python train.py --num_hidden_layers=8 --hidden_size=192 --num_key_value_heads=3 --hidden_act="squared_relu" --rope_fraction=0.5 --attn_scale=0.125 --bias="none" --parallel_block=false --init_std_o=0.0 --init_std_up=0.0529 --lr_mult_qkv=0.4 --decay_fraction=1.0 --final_lr_fraction=0.0 --max_seq_len=768 --dataset="wikipedia_en"
Each number is 500 + 40 x the weight over the matrix's rms, rounded and kept within 0 to 999. Layers, rows and columns count from 0. Numbers have three digits each.

# layer 3 MLP up, 768x192, rms 0.128, rows 572-678, columns 0-63
478515477538559451499431502464573495439471430494513546476493474522489479510457452547535584553531530490501485486498561513501484512507465560497629409451561483493476552526521471445509420462501481
521547427574490486489548456510514450588385508551473482526527465388462509543499599486460464483533512607471526566394533493576479488522423506582500530550436555533521501541576489488533538472547520
595493502477527517555442500467498525485572550572526485532478451456521597514405502552483490517517508470535573591480536533524487465524579531517489440470511426499459532523452470497469562545489562
528507521449493555445519524572417506501490510501474423467567531550506497442543500491507503457591535523409479547440602506447528471504574453500462557526486457543569524454505499483424538485515516
518513493521487504537453576478492513450580558526514446512511530569475478462500448537507536565563583447500468446546496516548588497500542499558495557480531506476506478576522549521481495489492425
528492542501450463523580566440513468492424477468520465481492463463501440553488502499480436486543453516551505488479456450477406465478463495514449467522527518586477460535561520531507506490484504
482512530474542518558461488512520454477540514494464447499526495513518541498473484491499545510513546472497489524495483569481456534493553505519501483513491496606485477443541491494523443483447520
532409537497492449515490523517476504501515497523559495535503559521457493476494509482530536501483484570532466485467505521502505515492537504512513490464520468487519489505496503496525520557470507
478482529481481481485489515504542520514486446526488463425568550505433449583444525472567526595490492448518470561530494531542412518490473564446446595493513466572406493488545486520515471502415500
457513468469479490506464405484500533436512527484567517565466475484556531550442457565507640489549673492551478508573561482517447460516577468504661558485498492498463504502528522510485441545515519
533445555486532505468502519532544544614498491513541486482476497431501602574510478513468537531474516463479477539629523470493446506503548533511554478564562448522456459553475507467534492556472533
504583529582480456487458497532518497472521505454515549488420439508513507523559463445430464591498424534431446496516487489505576461458506491604589565507477563500487558475504561489486553559547483
469452418467508484494531461458567467538489546496468547510541436537550408522512441523516501514436565466563466446544476526545519459466540486558571513540522515480510465471425514446511512462528523
531480534514556510427448503533494512548464501479440466514498473511454482506492510537523541512500515558430501539470501506521494450432522480535498477487502480494486562556521505488504505543430498
463455497477533514504522540485478488480490484457412485561471527472550505531540498520500476545466528567507529542560512470468455486439496474469517490501514467536503476502487516478525470541524564
473481462549468395479518535479582519510474521510525500608463472492458578476505530489506502443525526528519617512474347398550469500489458554497430503454477474491537509567605494505461512526465493
498432432449485473502508493455517478542477436517535443565487458474496614496519492532509444498465472480473519432507510469483563506517464552481472549453470478533540507544484527536485526541512575
484539555573512400472531491500503578500443503503566438503502446541565589492502567440505509453497515556550452509474519525527524397541530544437465554444487534500481503468535532515539493565562516
495479509481510525479533473502520527474438453465468510483504500514499510520584508450485430508469413452525548474495500525559445500543559508495516471501500483495505532584586537455540477500519510
504519439460451489465518452530494559523525515457498480596437557455538433526537455525492514466375537427500513541497525522453570533520537511495604460512538576447520555485548449486457506465577488
532498528550579543380403441468454508506428461586522481485531482496478483485464413459486533522505513439477534532551462510536469531540505510524540476563515490507487493516555524489460485549498501
542488540463480512528473518473505448437493543504467500440549465503533542496467547490507432557536589469460563549467485555579484459462506441512522507447482435597431467494488513437485480502570506
494531473525498451519519490431531554510472460538463520479508487486485421488505470456479525476461434495577471547560541477507542498490474476507403525531520513501444508491523523487513540539469558
498550555356542558502456491472538512462545463487523490463526556469521483532570497512569457435528478501426469512480521486533477443499476517509488529503515562587477489491537501496477493508513469
535515467499491497475515584479592605533426545520459494435522435505523508486468519521490525557502642498452472560560522494516518479580572550550466509516461469507583504546440515495499473392523530
467497487601484511509507464415450408526525546551558538474507549586531475495435546551458520517494491460557521417534555452500450424395491592499481467483431533504488587609558622484502477528502476
536459541435470433441479549502509512460590508470538469496463492549492464519530485473479561477514439558484538530505456482539549492434534468535523506417584579466517498491488470542507443546444477
496624514509513549544523499514470504496431491500461498432555554517498496479483566522554536506492454563533440396547550451410466482530450550471541476544508412417502504507487443468457593474533461
559539521546511528535532470432482487436531478497511433461552447474524492553487495431480540569553542503539494605476530466549503485525416609477489568453584502550477462462504484510543553558465504
595510514563471462504538535466498543524503532604524492474501496541475506483531519503494426496499493446492480490525528574531486469480538469411428471464478412537462439468424437497491509438522530
548582562487464443524443519527465553510553496513450513529508510542463524508484484471428503473470567561481435452498538524535496445485481492601444495539478500478474467458472573567535481474506529
540519489536533529452448470510507486525517481521513456551477479480502460537501496545536563523541491480524538537566529467541530436553468497475566481503540499496520528458479521533470449511571542
533524483502445473486468555533554412460580443484526535522440499520557543526467560473508458509473484523530502468470541508515486507527453456556496539530488464499457503461593484459502463455483468
490484433499497459527507446544507482532547458508462584516540518571480411495541472534513494463433531442515449456442465525483482510511567472455493539536445555473574547424494485494479499560483573
534486440539560506504499399523507502458483484542505469404517417481565497471430504519464487526505552518512459528482432512529489397555532481561522556462521516478533526474500470507462454560479472
505551538500500536524532547480494487477484494481511532538466536551463505514487501521548472535457533457471559421509532521572503534514515528511461494544608459524538492507519459527495579541538494
519489544574484497531508490525489496545580462526531558600504479531507462500552477493537520568422492522495519464443537477418546508482510471469565474471496468509469478474515527522423518468514494
527573485481524497500547574441531507535544484532521490524513478594505498505489538477497517532514479519586520464434464466498547530529517551494546474562470532516430499440496509420530495431508498
492530441548525524486443446480468557547504492504524483505518548535492518506476433454536514530526448505536471454508510521476530451500523461494457460434421547504495544528479448432464487457493456
497518474448499528475509448566517605535472496540512558470418471458475443484523463487503509528493550497501430545525542510469457519512496550465556537481578523462408506483498448542561506541516512
566561560471434494507473460501485472521520553458481576510469507527540477589520560447558482465514467413502495452486484518499450481444492537465520459528493504588498488480497465469561389535453478
543523502544445527539473514477483473458484554435573457528512548470527472499458503509515510522524501411519539543499488519516433474518412551540522471538470478478537514524515514484531566448495445
492515510546502568561526439525459578530491526513510459532500480533500456583590517567524478518478499427536441518479485531468539484416456488466457500453477530433491468490539511461511532528517506
438478523485503496488512424498576501494544478467517535414479514506469491523525509553490562527518513482512495524468496583496517483458487501506513534522423510536513554515523534472460372540487502
543536489451451575433509476485552469502465518454480560461512503483501479514463440437523530462473498446557499467428532526466491539516499533444455485538512503451475489444469442447569547506505449
473489497498591449540542502520514547494594503497519477473493526518491498428525507577540477504433434435475475454454512479436479499482385513429570430471542555519519553574455425428424450503457520
576499492475488500481515507522434502535518528452538477516462528538462527474474537430462537516400506497540489545577575508524399476488470566534484475557550584576466461511582511453554585549475485
497488486523422504520506479496477547497477581514507435561485538473465520442499570529651510530459435505533529451540531457477501546516481467550551524533451490537470497517459479470488473442498490
470446486519499547518468475445431547521515563499514424524578493535488495506422476547534536507476467606491578535472488449572595462507519478543476532492433534498508526533509544543458514541473488
485491435442629487544481510516441498499559498506520532417434479570393620472463468570520493480455443429502478527446576553477510431545417475444542453508501451465526446547496455475492512512433553
480545434480571581475473511468574490533417523439474429466505502471495468564450473589442483526445579481552463508503467497491458545527509528504526454507535477481509532431506480478482524446583484
516489519499484490509433482457531481435481519556434590516483417504582493434454516538548541500433508509453521511515520463498555499503445468553523520405461430489488480407519449495545498516448478
518500528526499549475506600483507498432496471564497478495574441502454566535516421522487500541541458506474543439489485479500404527513497494473516508515550487542484508424483555512484507505546560
583512516535554526572573550522420403553446536521612560560487529494544450525536468543545489534413444510495487489489564550448577485410415473474465504401510515453503518505517552481447482474555501
499534555540523426501543550524488558502511558504455464456491521490450542431487484471440497599541548410497470459492488525512406458566437534584497502570508506429592486493527479467475522459472504
458487515514511499518377501512570460556527431488519533494506439540513470473474585481500507476512429498514424474495527519506474505541455529496530501463475513470392475503556518498601490597540521
518553512570457512572561527398503560520476487500474441509513519502501498515448467492511513470499487550556510473516481498514447537464455489539489534526526513585507487484503457537496474521484514
535447414509551480475479487543563566490507477495533550469400523502564461536475465494612506493465481566534450439501466501449507486542502543471484562451527512535368550542489505459499467500480488
598529556527433524547521572508514529567491517506505565473506459518500519586609474482455590539514510467454513481499511480456518501545488542521498503508515492387503561469541535520520462557525548
480501494491511547476470492556499461498480522475441499503537503443499505518529501516528427533525518488496528480503519503529499477476434502517506545451488545488428519527545469490470525534402495
566539502607407455566519520462490520473473443508497443482502552507507520504480515527422505468504469537561485501511492535502503535533488454514471561495491489534504522483532490528486546533504496
598528494417439448598453528407518498428532423406595416478502541558561464453565516489475440505487515546434526447514479518497566495489568505572465513418609530518514476542514452459481533445526648
471470425485435457566522490385489548526452517502480535515465541490535498470462556477420455512469549518532499590514587513517438467494559516493479523513530485542489559529534530602443477423532410
508465509437509493555457444477536500522572533569500546458497485513498485475457478500556535460530553529500474507481526608507489489566436534460506499545547507539555466558522506503523498500523520
523520522487473451506496531488459511550421453547502512495516463511488457474526570507526559455486496447544487510522576550537454469458606507533477501468475558479541531491496537523470470485519497
482549540477453500492491543443546523455518481547510554527520464527572444420503504528438519458531508554455465569486555543454535506488479540500513520481455469479533487538564472481464506482482537
446557503524449516550489505471518476537454511530462512515510522489466470446502501479453498490517524509539530501536460458496472518448432506512503528464572498538494522547538535464511487477490488
565461471508534491547462456439531493403564456500490489494515437525524507492474491518545518520505553547499508510496496497522551500520430515521534502520489489467527488560502493438483460472515555
511508504455507431534458469500499524546520429456455462482501475536472440465520465432492552505498487500550526455488553505444470417424464528475484405438469481471554447531578466531503534472486485
516516514437480465536485441501553497479476539517410476470498525513460412567581543508441449501564488429446482536445466556465531544445481489524478519409538503536532547460464521564407530539535470
500432494518454504502472511585481538495472503474476571578379458486509499482554493558503539490503507515513511551515504493472543511482487461515538565507519517522471515639485454482493566536518432
485475527452486500480538488518483517520516469517518420487516536499439499519517498592464450529483502506453496512504469453469528559460525557502524539506464524467507518555541511481555511543495566
496465496496508502525453515413459503540509539514447499512540487580504477553489485516495542512476511496522487534465511446504479540496487504510491511489497460549501487526487516479502435532477481
518462458459532520552578403494536608487440516525510471463489458486495461538524440477507519527455513480563506520520478574509527481451536470515578611536587491484531543496513559471456473520495435
510516515474511550539487486480508515513503487482541516461512480502559450453495510439527497518548513501525464472459530549533495506441482476523439534401503488522535554489578520507581510460521536
506506571549506467574437525508465473571526505494542547543537463449486567481455494540440471538461459570558547494454525442510522507489481509527591447495546516550485473466471442487528495480544561
533533545517556485552500483384460483468503486536512607496526506488428567479468507488515509538452535468469525488450531526529462452492527572489446447427488529549503486475513469474452526463568453
448489525492488520590471505495446556569515488478467460508504524437512489521541450501540516531495533525474450561505506440469540463525488488537494504468506438480517530486549547456507423504518465
473473475501462450568525459468552500543489543493490475535573482538519516537453464573479537517513529538544482563435466547468494531609538483539539620452598594547531468473397580476499504531526490
458554504499455532504516486494538537504401507473489631541515486454479500524534510461450476512488524427494499498526531518499438428559501472526539515540456499533445490600517531483567634499454426
471509522527475471476598466472499507509511469491482534513523494470476522505541482516476553440464505550491478507534478536414497491501476482476513483454531522490527493555492498522485478506554516
511455468543499458493488529461474448531517504498553484572517490502418593573582459588511479484533453487484486453500463489489499460561475502508470523494477584474567509481556417525471545468470517
518514506499496485495502463541486387589510402477491484475575467465502476478530549540477480493476581505443457526482494454541529448574491522530498512540455554478488552489527445447431488510540456
476586517507500497514479509480492489523508488438458472469562464474637520481464566477401540521456472490529468487462507483534462532571441477525420509540522511526469514485529537473469490562445504
479456458562496507472571440485613478501439512497475484517528459468480528498536448431498500553450613501493492503485556491505571503502450505545507513491540557505522552571508493550465559506539484
494548451531482555463570531430524497494500534559492580457447502503571498613579509463555486467460449542543466485396533486434542497471506508505573538520416492499466512447497577501485511522533439
492503537500517425486581542509487514402495445472511424531455571510560586563533523513466512460587550445573480516475451475476458469481467489457491548460560541449496495525472566536508470487485489
493502478473515541587476486563466516542451520458477471537444501496480558538520454511500469509503494519435515422502480535452585562509605464562410480462560486548505550509487521501458482440510587
536505482483537542577502528458366540494494456491528571540500468440563521517511509522439493510493484515498530499413549458455472510493545502500457582553425572467423512481493502435515572511547464
560501517451532494526499501531487486577517527528519485416494482550469498547442596570539482488565428548529512551472497491501526516509523587538559557453487580503507531510463538485499507578537517
458542422508498470515417534495495518514509477539473497514450508519566542463482555593519480516522464489417467445510464399577490464533388496514525485421472516501497517539560500591464454412448524
486491552458488486508536557363471647506510532517546464477501547448491442435484391528498563461440498512524474528547509548428442474483522510530509535498463489434497500433499436501434496505495599
525575483472486503519549460541476484445472450489426482448524462537481482533556490536444560553442548555473519553471509566485432466565457567495497502535432541556552488493436480469546507476508496
429470483518459517523523523551464475495433520455541506508495476562468458493470464496441603473504496498500540475427554504512521449477458482458514585540478493502478527530533451452459520485550425
461588474481479489555473546463556418522517488495557490501427478486448484464488566559552517491491528485454477506534484568432508495485525487465493524496467491454465515509475532552424415483546466
606554513399517430524556490551458516430554567457456499512488545410526520511450506547488490490530459529453511516547537470443497530466550428518511480506487552422488490533601523462451467518544555
537492511522479440511432541490574517510477538488477516575532505479530507497518476492492484440472515530475516549522515473551483450548552457535508541474576519536467526534422569466493486458483496
520504519494511463436475472514520461502446492519443433538518451482511462483430473494514519455474530528500554501465492529463503505475446495470507494509525542543530538522485471519469481526524465
500518510491531518521478460464523451522522455490539471549491469456548579485484525459504555495462541539447531436528523539482521517492456468545458456478544490469472456488521522442498443515617499
482530484583467437461516479447534471565483509472516488523479556499497531535462481465447473512479516456518480512536472572475561509529462511554504457535527431477494494506480521487384526531473574
525523439431462476491434516505441458495471521508524439483506476477559485473477432506455479436401495515519538446437517423541480413474569622430506490542444535529540437484587511582502504461471498
474461545457477446533478466561499502579368506482481459517557478533435489484536484445486555459496503436466444491569483501605533496477533482453448566523506566508523508519494536544517516531531508
487434522499487537525504477580448514413522514531542502455476447513452508541515483558478538481464490503481501500439495521400481495486541489483446523428473480516476578526544526444496518507539439
521474485499524437522511427537488525536503509547539468500522526492555596467487439519437500518511475536531459559505508531527501498487471500496523485538473545523539564482493469503498518459468539
501483508524461527557455491512473524532450515538502492523499459466513573505478523472549541514520436542462559481479526513615508437494459532534509533492504491500562549481556511463558491488503537
515504591432510454484478530411533563462490436505462510488485480461469510492524544491524489589515487466456570531491516367538468521522543546437464607413544441466486477558534535422557481491533485
459515366399537508472523481496485509513488473498513535502547483524479531513479514519524477477473549554498495517507578502388475412458552494531490527521469453487480557528553538456517468528622483
# layer 3 MLP down (transposed), 768x192, rms 0.0447, rows 572-678, columns 0-63
420478439474449560468537451471495504474535496519516463489484547549447464496472527559508551497537534490475523517525501505465557510471513435527471545467463494539485496465604499520496471505505524
443476473505462490518482496487475532500482483464486440492448493537531525507471568549503514565476441555479494514501403471499525473522466544453503510467502545466490512463551472449513491453562532
512467526504413506446503539524513576517518509520520609517484460503483520474455520482515567475462481442439533497502503494473431559487443452458522522582526495528470418487478487509441521522458504
500568448543495487512506415533480447421508509395505505473562448471537441470538470496554465522483506500510497427490461473513435458493460434485549462474549459436606452532567498522457434474538461
347530477479503481515480541506458520526443446484494501413540544502516446481434444437528427495530514473436484405524489517474456480496472501545508551478516514495483501544520450471478502508504478
471451480481460450486530475537442517511499456491481509512490481486538543451463528541528495498498457560488528571544462515519447536500508491526469501508455560553481476521521468478564491531507520
532537473481466511484492468510536465451511500491489485548492476478543511508487559483553493401542609468537442533393472480497544478546495554461473577534520553526447471476515459541535486461505481
460496364474539533415535354553485466485487473494421525470501449538457482464441547528465511491553504524493555466559502519578520494454482527495478453540507493557482497497476520488522518460487499
526531403521523557552492516516515446490520409564501510518503504533545472512472529490509443466468471456504424513502406525505519523495497493529483529457520505432490518549469586542513477452503484
508467483514471489533532447533473546531488546443472464469533576465545414524452491449508556532565527535480459549488541590508510466510535499563540534480473531542483507497558448530486496459454517
508497497459388535509490481540533429507493451550555426462571441557510475427450569466574514556527498519493504509541518526477488437502581517485548463551469498532489540582508497516500563512514525
533486513426470482486525492405506497473504562479530490493532548443471519459570582547511540495544543445449450546502480505468467540487561427540483536508554442470443529509438510538468449447468433
498571588456527488470462556471486532543478461545567510449437504479566422541553522497560478538482485503579444468487450542528479512501512574454476486572496539473433505478493491533582498515428549
510499450478481511548461522518558435415517527461549521484508486510532479574542551418438527555462499511487544486561513491468556508532522541494527487527440539505502491487446410498476509507531529
470508489526554503536538500561534453477550488467455524490541418481542466430514528551488483568535530557433555457490347531510517506559512510489552462528609517557456557463512489517425456474574464
527458459470491565504455501468436468555562521499539519475517507505462519502452447473488545485440460450492467543537412527511543572593504496526467487567512468540522510501466544436517525480458538
537461510427495446548508558424484465482502522421479461517499570540524498516473542508556501502541471473412505486479462554491570567524546498526354536464500530536474530463457461480445546555575487
534482463490511443514531443510495520500517436439456515514462507528481472456541481502488469488491573516501509494547455517509525524470481541537499456485470515536509482469491485519524516511496514
438492468539485516493455535507528497442507546544505547484511456516494513478542586464508503471520509544456510490503501534498524507523533542492596532493476546474516478505458466523532509555452482
543481523514519525526463558467472518494511521466462537552560513517516466483427484521493574458501597520502511473470514442418608494472541420470462510511447493557441472487524537460458523487527510
583546495488471490579462595531570570502476521475506477491483555548545451526535469479530525526483524449483489429573516543546540470503514460552458536490513534473456510552447539540493527509510518
497505557531521464542513541518468486483491480606527488553450560513520545481392549496482479473459422487506527462451439434498556474500475495372526501487454535547499468454549519432530543526432513
475497515586497489523505495544486489456551498480441463471520445443491454491531481475502527478494428543517473544591451470576439521440521483523499482527498547548549457427479454523575593504538490
529472441583498421438556453470470513511526523491506501481476450545505514466387516511467482524396510561518503482500476500511545511463440494462501484501506567502366467473532495484563487572475501
492488449521533508497529584514545480486484531513491478430471530568491432541504522445505515472541485625478524435454528502506496552523491498497550528462528460434524509485560505529535542523411507
502496496469499517526510554509541514466513503465530505509453512473565506543500490469463438483531498453522541598505487527557474587515547492457522530456410511444522483554498481493514479464443504
529523444460457473432524518499497427524475537483439478573520521471528495497506582483542529493543510506541448538468453522468541435472430478481488480531425493525530524484522429508550471534470501
403485496519450458490547510526539492579457529463488542501483591532491560463588441493519486476496433483464431543429506473432504518535500478480452497512547464490508541429475465449487432483476548
509535507516548527503441503455451582532486552521538521432520478491444458557472465495466431518526450485485569464505542534462480500429459463563579493515490513499453472545492446526462465467497488
549462421536449421505535540511482404468549522518536521490521536591491473544467516460508538406465474510540500482478495414424531447472552491544541479530522495532511457506536558574456491485472511
505444513494487512433551486526487481497488444450516478484474470413514416469533432478510483513452548462426497578486544569503513576474501514482554533450479467559453534477502519492530477521499515
470495507474501481440463561547500522442508498509580536433410577462458498461582489507451531515454472536453462533554381411545448527502501403422485538513453558486504486456598504511501480416507458
488524355511475477463565519536529524473422446524573502457547449526469534493469486473491497474466505482566469504454540492450506496464561442552528562550518455559452497388517550498612486504483477
482529527519485479571480492529491532453541422531468426512481483462514447485573534472481452450455456558495554478474490553529551520549595492507456538477528506471536523486513453531444492460614447
447571535422441515493524556466586471540563495541444459521535543504486523519560490527509400576497377519520500500485428512558453496512469490475475521513479512553423527520460493518560468468539547
495496488530523535494458541483458471471569564515559522501526488510504506519515525540570502497470496514500519404517481573484449515558473528500520535546475462582477519501421448491509453574465505
441506554473433512515478479401479510455466510535514512520477517474453492477449460477479496454554488573492513540465489445563449504511511485472510470498490506546565515501432472418463520544435458
467553554475556514366539439489578472507479500455584489452438548397487472422427569506509538469463505474592496452490485520548496445483537470600556460423497524491495517431390472453516533516516518
474478460527560565441551448566559455481474501496513524451552473516544409501548477500462601462484600492542508545519467486494546495445489528481538469505526504507568427467491523550550519524544496
557501483552519580413472506537485557518540544600498576438533515474554447587500500450439508520465533433439527444471494590412511508504452478476615527471596538533441464589512467417557531504453527
446454466466525483538503525536494487473456476504453522445480430493512439442519476522564513506539554443485487530502546503502460486504528540514515520455507531476563530488521489477516547480510510
421452532504502458507481454488502485493472528519484500537516487547509494481472486507502520490548505516460565459491550559475481495506475520538525539487457464498462462467470532459545541483475524
527537476501554512542473536518513468513537479503536550559557499551500510478503492544476510514573533464464432548535545503491486542539468485430493501459421569432568475499539398463512436483529486
565496463461491479364511484526483481496473460548526508510537467514580492548523466501501471517537464439496472466483495465509563619534535546550487443546526454437524471507450477528529492509525531
490547522477487446491497503499494555505478470458474544485488491578547446503462477498565532468525454518481550558502534530464490501464532427515580484536529499498441489439513505517461461567503491
528517480614494568519526462525499580452505518482478446425486478499544536519537520501546471487480514432464512467509588414478532595497550526509469456404543531619536493569534533494505484605521529
442496522449534475569476569529574535525473426465461415519517461490505578450517490543498507501495513466556435482487563472617556563497427495529434493455504460514540546496585523547528501489485490
525493489511546485419490562485472507562507489512553546516542396587521530433507478449452454394553520566515483518543472519442508434503438573474453514548613522535474483449515466492533556523442481
484434474485479490495557411548533554538536463473484503514493460478545435588545483513452450434501472490459476483450568463504478519571497482503520496428421512540466549440505481475480522473472443
420472525472532481520474513393456508484521497539551453505482492502572468508438501520471486493498520540480478478486521489506531513507501520506525532543542477505434487520523500519569436496472507
455453500519434490485466464477474491459517516426487454472521403554464452494437485486558531460520485518496503442450468482475525538523521453447509500485487483526499483523523452490494437486474542
496474457443501471485519459493509485513543481550513566507529534551455540401565546499467469447504490463491503465423526526498564464482486485482546518442559470477526533543516566521573482397517475
493473439521495523546468474478461474500432535512473555479532510509536581523543516482532501520494517541540523479422525500513413443490541501455523528494420519456560447530509465498510557448557581
501536511538435485501476553450552520532482449499490514441449460496506467508454439520455469503490497495443568513495559529542489521546481473514576485526461514521460532464508444469561504475439433
538541473488569526494527437488489528552582564503586508521502483490388554441559437419456551505528425478467496462500460528444530506511486472511487521515514499476449556523539532533489510602470528
512472540481538467510537495490471542473498508503500512519533563592473488503528537553490538484542511494543532487597465517545568512518446502511515511493450421478459544447516512509512449551530518
500504504457507459434572495579406536534505440478495467477503492438499519485442510463533471468503502579468514472673454526485501456472508480509524458555533465533483463472497481520511474506536515
388434458483460556513524472482517519481529478488593523502487526447462491470518473482527496522531442439469562449435502478422505446512543480535497455580409536457479445453464475524527505476467485
446494486460467554455509468494518563410509467484462477518500467454488529445484548544558468502467512532495500519455437491519495534465531545501543545474515529553529454496462462527493490542482481
589475513505474469492480514449519492476488527581507468536513440516471492588498516471456473546506432536507467553469576550444503474537490549405530504425545508396513514501463519513562482475570563
468477537529514516476583502520454469521521500491470455537473459534504491453449497542495520453489502531480560447551485499520482528498443479429524479447509461530472508501522481477482503547526493
521530552458514566568462525500506503504506502499516551485489481508437527544525450537483521532500528490467409490511434478453451519474446503536466507544413463472470426486517519523533439507462474
572593581506543541498448523556459535516429553468551496488462467469519455612529473503531472514459501555528523489462455392457432513525509476461553411514512425520528509473484463484497462625535553
498489508600432516359474457442526471523430488478509446512498460513471404544540489473473513578485471557505435454520503478540514467523542504481597537564470553463415475490418476457521537528395557
547480484519473526556502450508513556527570518508431459488496504487513486441451571475457560525477482509490513539556480458499541540430517563548528555545514533517496557413523443445580472505509503
530486473479533524420511353533444500537468563475570521533511490534547486524577487484480446390516506476521454510557444468483531609523522561432499428418436495446435544535503487562445562514488485
544398482473505512536484508572423462462485418567443471513481525462444478481490525546493489491480500528478503508526606529452480484509508452448530511461474492566522523451480467533441518525566465
514509466532539469422434458551440490484494467506531550617489546484501525494477475410473447465473530495466487532569516484522493525485540459503551543531492515492598515510516496506510527548519494
549493535539497538442522586562521526470520528537458450459496490554474485504421497534550450529576554510472500434582431543414452515490526465533566473493538567521499553522446480486473496556516583
516533483518480551463479539462465512443543446438439510469535497473539492403493529525462490425516495528455483491506486527504500415506460515537583574537458494513533466539507523463500537525475541
539542451508454431568516543501509500456426493473479491498594506517565536541443478512626525461530539584491518423483484517535514519482520470460465511465499430528463452490559487581495573575555482
508478505551511518522529511491491467480477491432522588525431545454444413539610473475519505522498499559557473542415547443496465481477531566529517437502515455463541549511499557477460491451466493
420452478549556511502514487448510537537481505523577480469407551403511453541470524439512504560509546475525490418581547481491514534466482459544514521507537552457526544493473434599423482466522498
542515412563481473494462515527517531511540419580433512498502484468483525448412642508543481567459450539509491447552508549470471432503514487512507496478459518529518494539532510470478496407448475
505469505499521497431453496548492498490556467486547431535453489469457530517509527516465489476526401486514575446531477462532492509469519508482510496531431547539481439545522459483449499493508501
524419493533491445478515440532481483474442533562531476387532484508532474427446496420537465516467479510403515571679496455470490548561489537450500503521444430546506478463448473540512498459458496
478494554496457411463557526528460519419504576521551504512458480539478467554502541426455459483524516504496410422550528478478524456459557489520641511510505537519473490527478482500525442464567478
527513523449526522507503487496499506484509484614554381522462524510487427491474560519444519449504526562561526439624416508531464494443526489467505496487528505515504577446517408519500499534506509
464559528536501458504525491511556487539534477487509452491493453567500498548461537507472547565512551528471465452483535571528404511541475603507502497534544505513506471370485424513514476540523478
480517572571492488452472601527520502373492530478530455556482520522533480537463484557464516513492490472527493432507444508589488521485489468511548493569543525560557502487506495514439567520561499
520561460534534455365538516465556524529551450515518492578523520477505497501518499508493457520432476499506510456674473492524536540499445481505494505488517482670447530469546467446533552583470419
537514460508467534464462406509477593483531538501534535436550522501554474477433403445540495523632552505507544521450526445493518421481492548570527431397462588515491508496511517563485452484537478
507400530528465507516457470536570517496475463456521461481485494499532477454554502515491401483496407538482485478537481472436524514527507501459501482498503476481524497495508505485490467409537403
483490524485543476436471528477529495468511518560462520457469487496460503474494469522514537461521517500533468557552512460453507539472514491416518502489528490452440521435526513530505440452503522
514498496524529464489519397550507530497548454458453572548483470491469523508488569527474504555479500581447572503464542447506511503478538528497530552527567537537564525537533495533474530513509552
554569515489495487568501427489500501484497485528474510561441488545577604514561500513529472481493559488507504465419521523490493504394437477507442465462488481536522573439486470503444515477576539
523466498515454493490489487481475520514471515494535518557444531455509544518451496506514463479490523522522592484501487561529519521433418523480514421536488479534577519533511487544581530502484466
538546550532453477488467509479538477521529521464520528515554490496489595497482570530509496531525431470550492467497473516485519402501496533517427471529550589483499519507462505501459464496524562
563410492486566489499489513487505481527441575549510454587543508511484560469459535512441533514449526505374529508467535473512475464458546540463456508597479577568458437504485467484529570535475549
508507589525509549492457506488470481470578540480441559476526568492505504527482546502454499514547561411526524503540411455434479489495503503496528567467522518487401487492499486526542571520504502
441548488493431539525535487533453498473515501533492509491545568483499485537464542497478512423517554438471542496449515532525460440449545489428526576462503503554518480501546551450534474450495538
484530540464471457497486511422514475521552448452506469508484495486503581472527506479417544535544519526524480496523476427505539525541548470497519507457516463582480496474528526567522483504532465
483446405531528509454482473469494559455529489527482437570518435478460510507469469514435518505551546450503472496522502592513504479457573468462488534514452435562491506519516559516524467480476485
568459405560584553489535406536496530513507520461470440511558495529431524434465521464509396476510549552487495556499516414500488403510555487480510482459554531568464576554495502519452449495473540
480483499453565538465448449525477465422495448551487469545513497464510538521490477532433523485563492494509513406494430523549501518549507507510447509478463544502523531448453484538535460461493452
391561506509595508478510553521509482491485473554571466523518520439536530560556519464557548487517454523468497561469487534464514409495485460544485495501495556501520552476474544529508446517501518
438466526497504528409496500590561504490479543509488510463486507563487529504543436436480501528493496527465482519611526569515553515483548472553462544494491520544494478547465493516489395526532500
487424481514548518482527532519510510540467490470596541450554564515510466500598543501495477579581492519481530535425543501445508464472496563565536479517519533435495465512447444381509472493431563
501501479517468470483459528499454471479424500502495486452585458546517527467483529479527486409473532536578516560541555491488512443500536512473533492514508536471564564551467441442440577590522542
480486522453494470508462459526547563488532446534552493432519492510479480497473490469475502472538444509508485508523527433476532489504502469539529467480526442485503481499478503555483441432600425
451471488463520438524477563559510551519505504559536425455511463522538507523495497486515524483495487527515550475529479511546441412556557525581546497448448523439478504562549520447456504476518472
503488506534535491523507470508430504490503487501517475448541508441518535489542536460524457527514502433530574519599576528472502519463519488494448522516505549510479529411425525516503536512424556
576528524527498529552489531466507473585519505470582551502494541470482471471561519494490479507486566470508589444472565544534518547553534563563539504470506476493449512486549471480469506494477495
495498496496489505579512477522452446489567485497492499567472482532524475526477509469494466455484508532525516545524484512478468539444571496470441491531460499533553462470514509494493473452530572
453510466449487441474536572503555490483528527449466554560556555540449488473550585537471468509572512508489537467491491524439493545455492484502465468505476543471454531469480479527546436585544503
529516430501516561526519512502496447502461572519533478521482518522485532392439485506501535513511536475468525469426502548497481457474475467456516495484429534451520495468528507497446478557552522
535559567477498493466504589550510532479510430539551528452451515588477424463474533427502490451454470514480563560496523555439584475514428491487581532474447529584442570480409515425481507476519481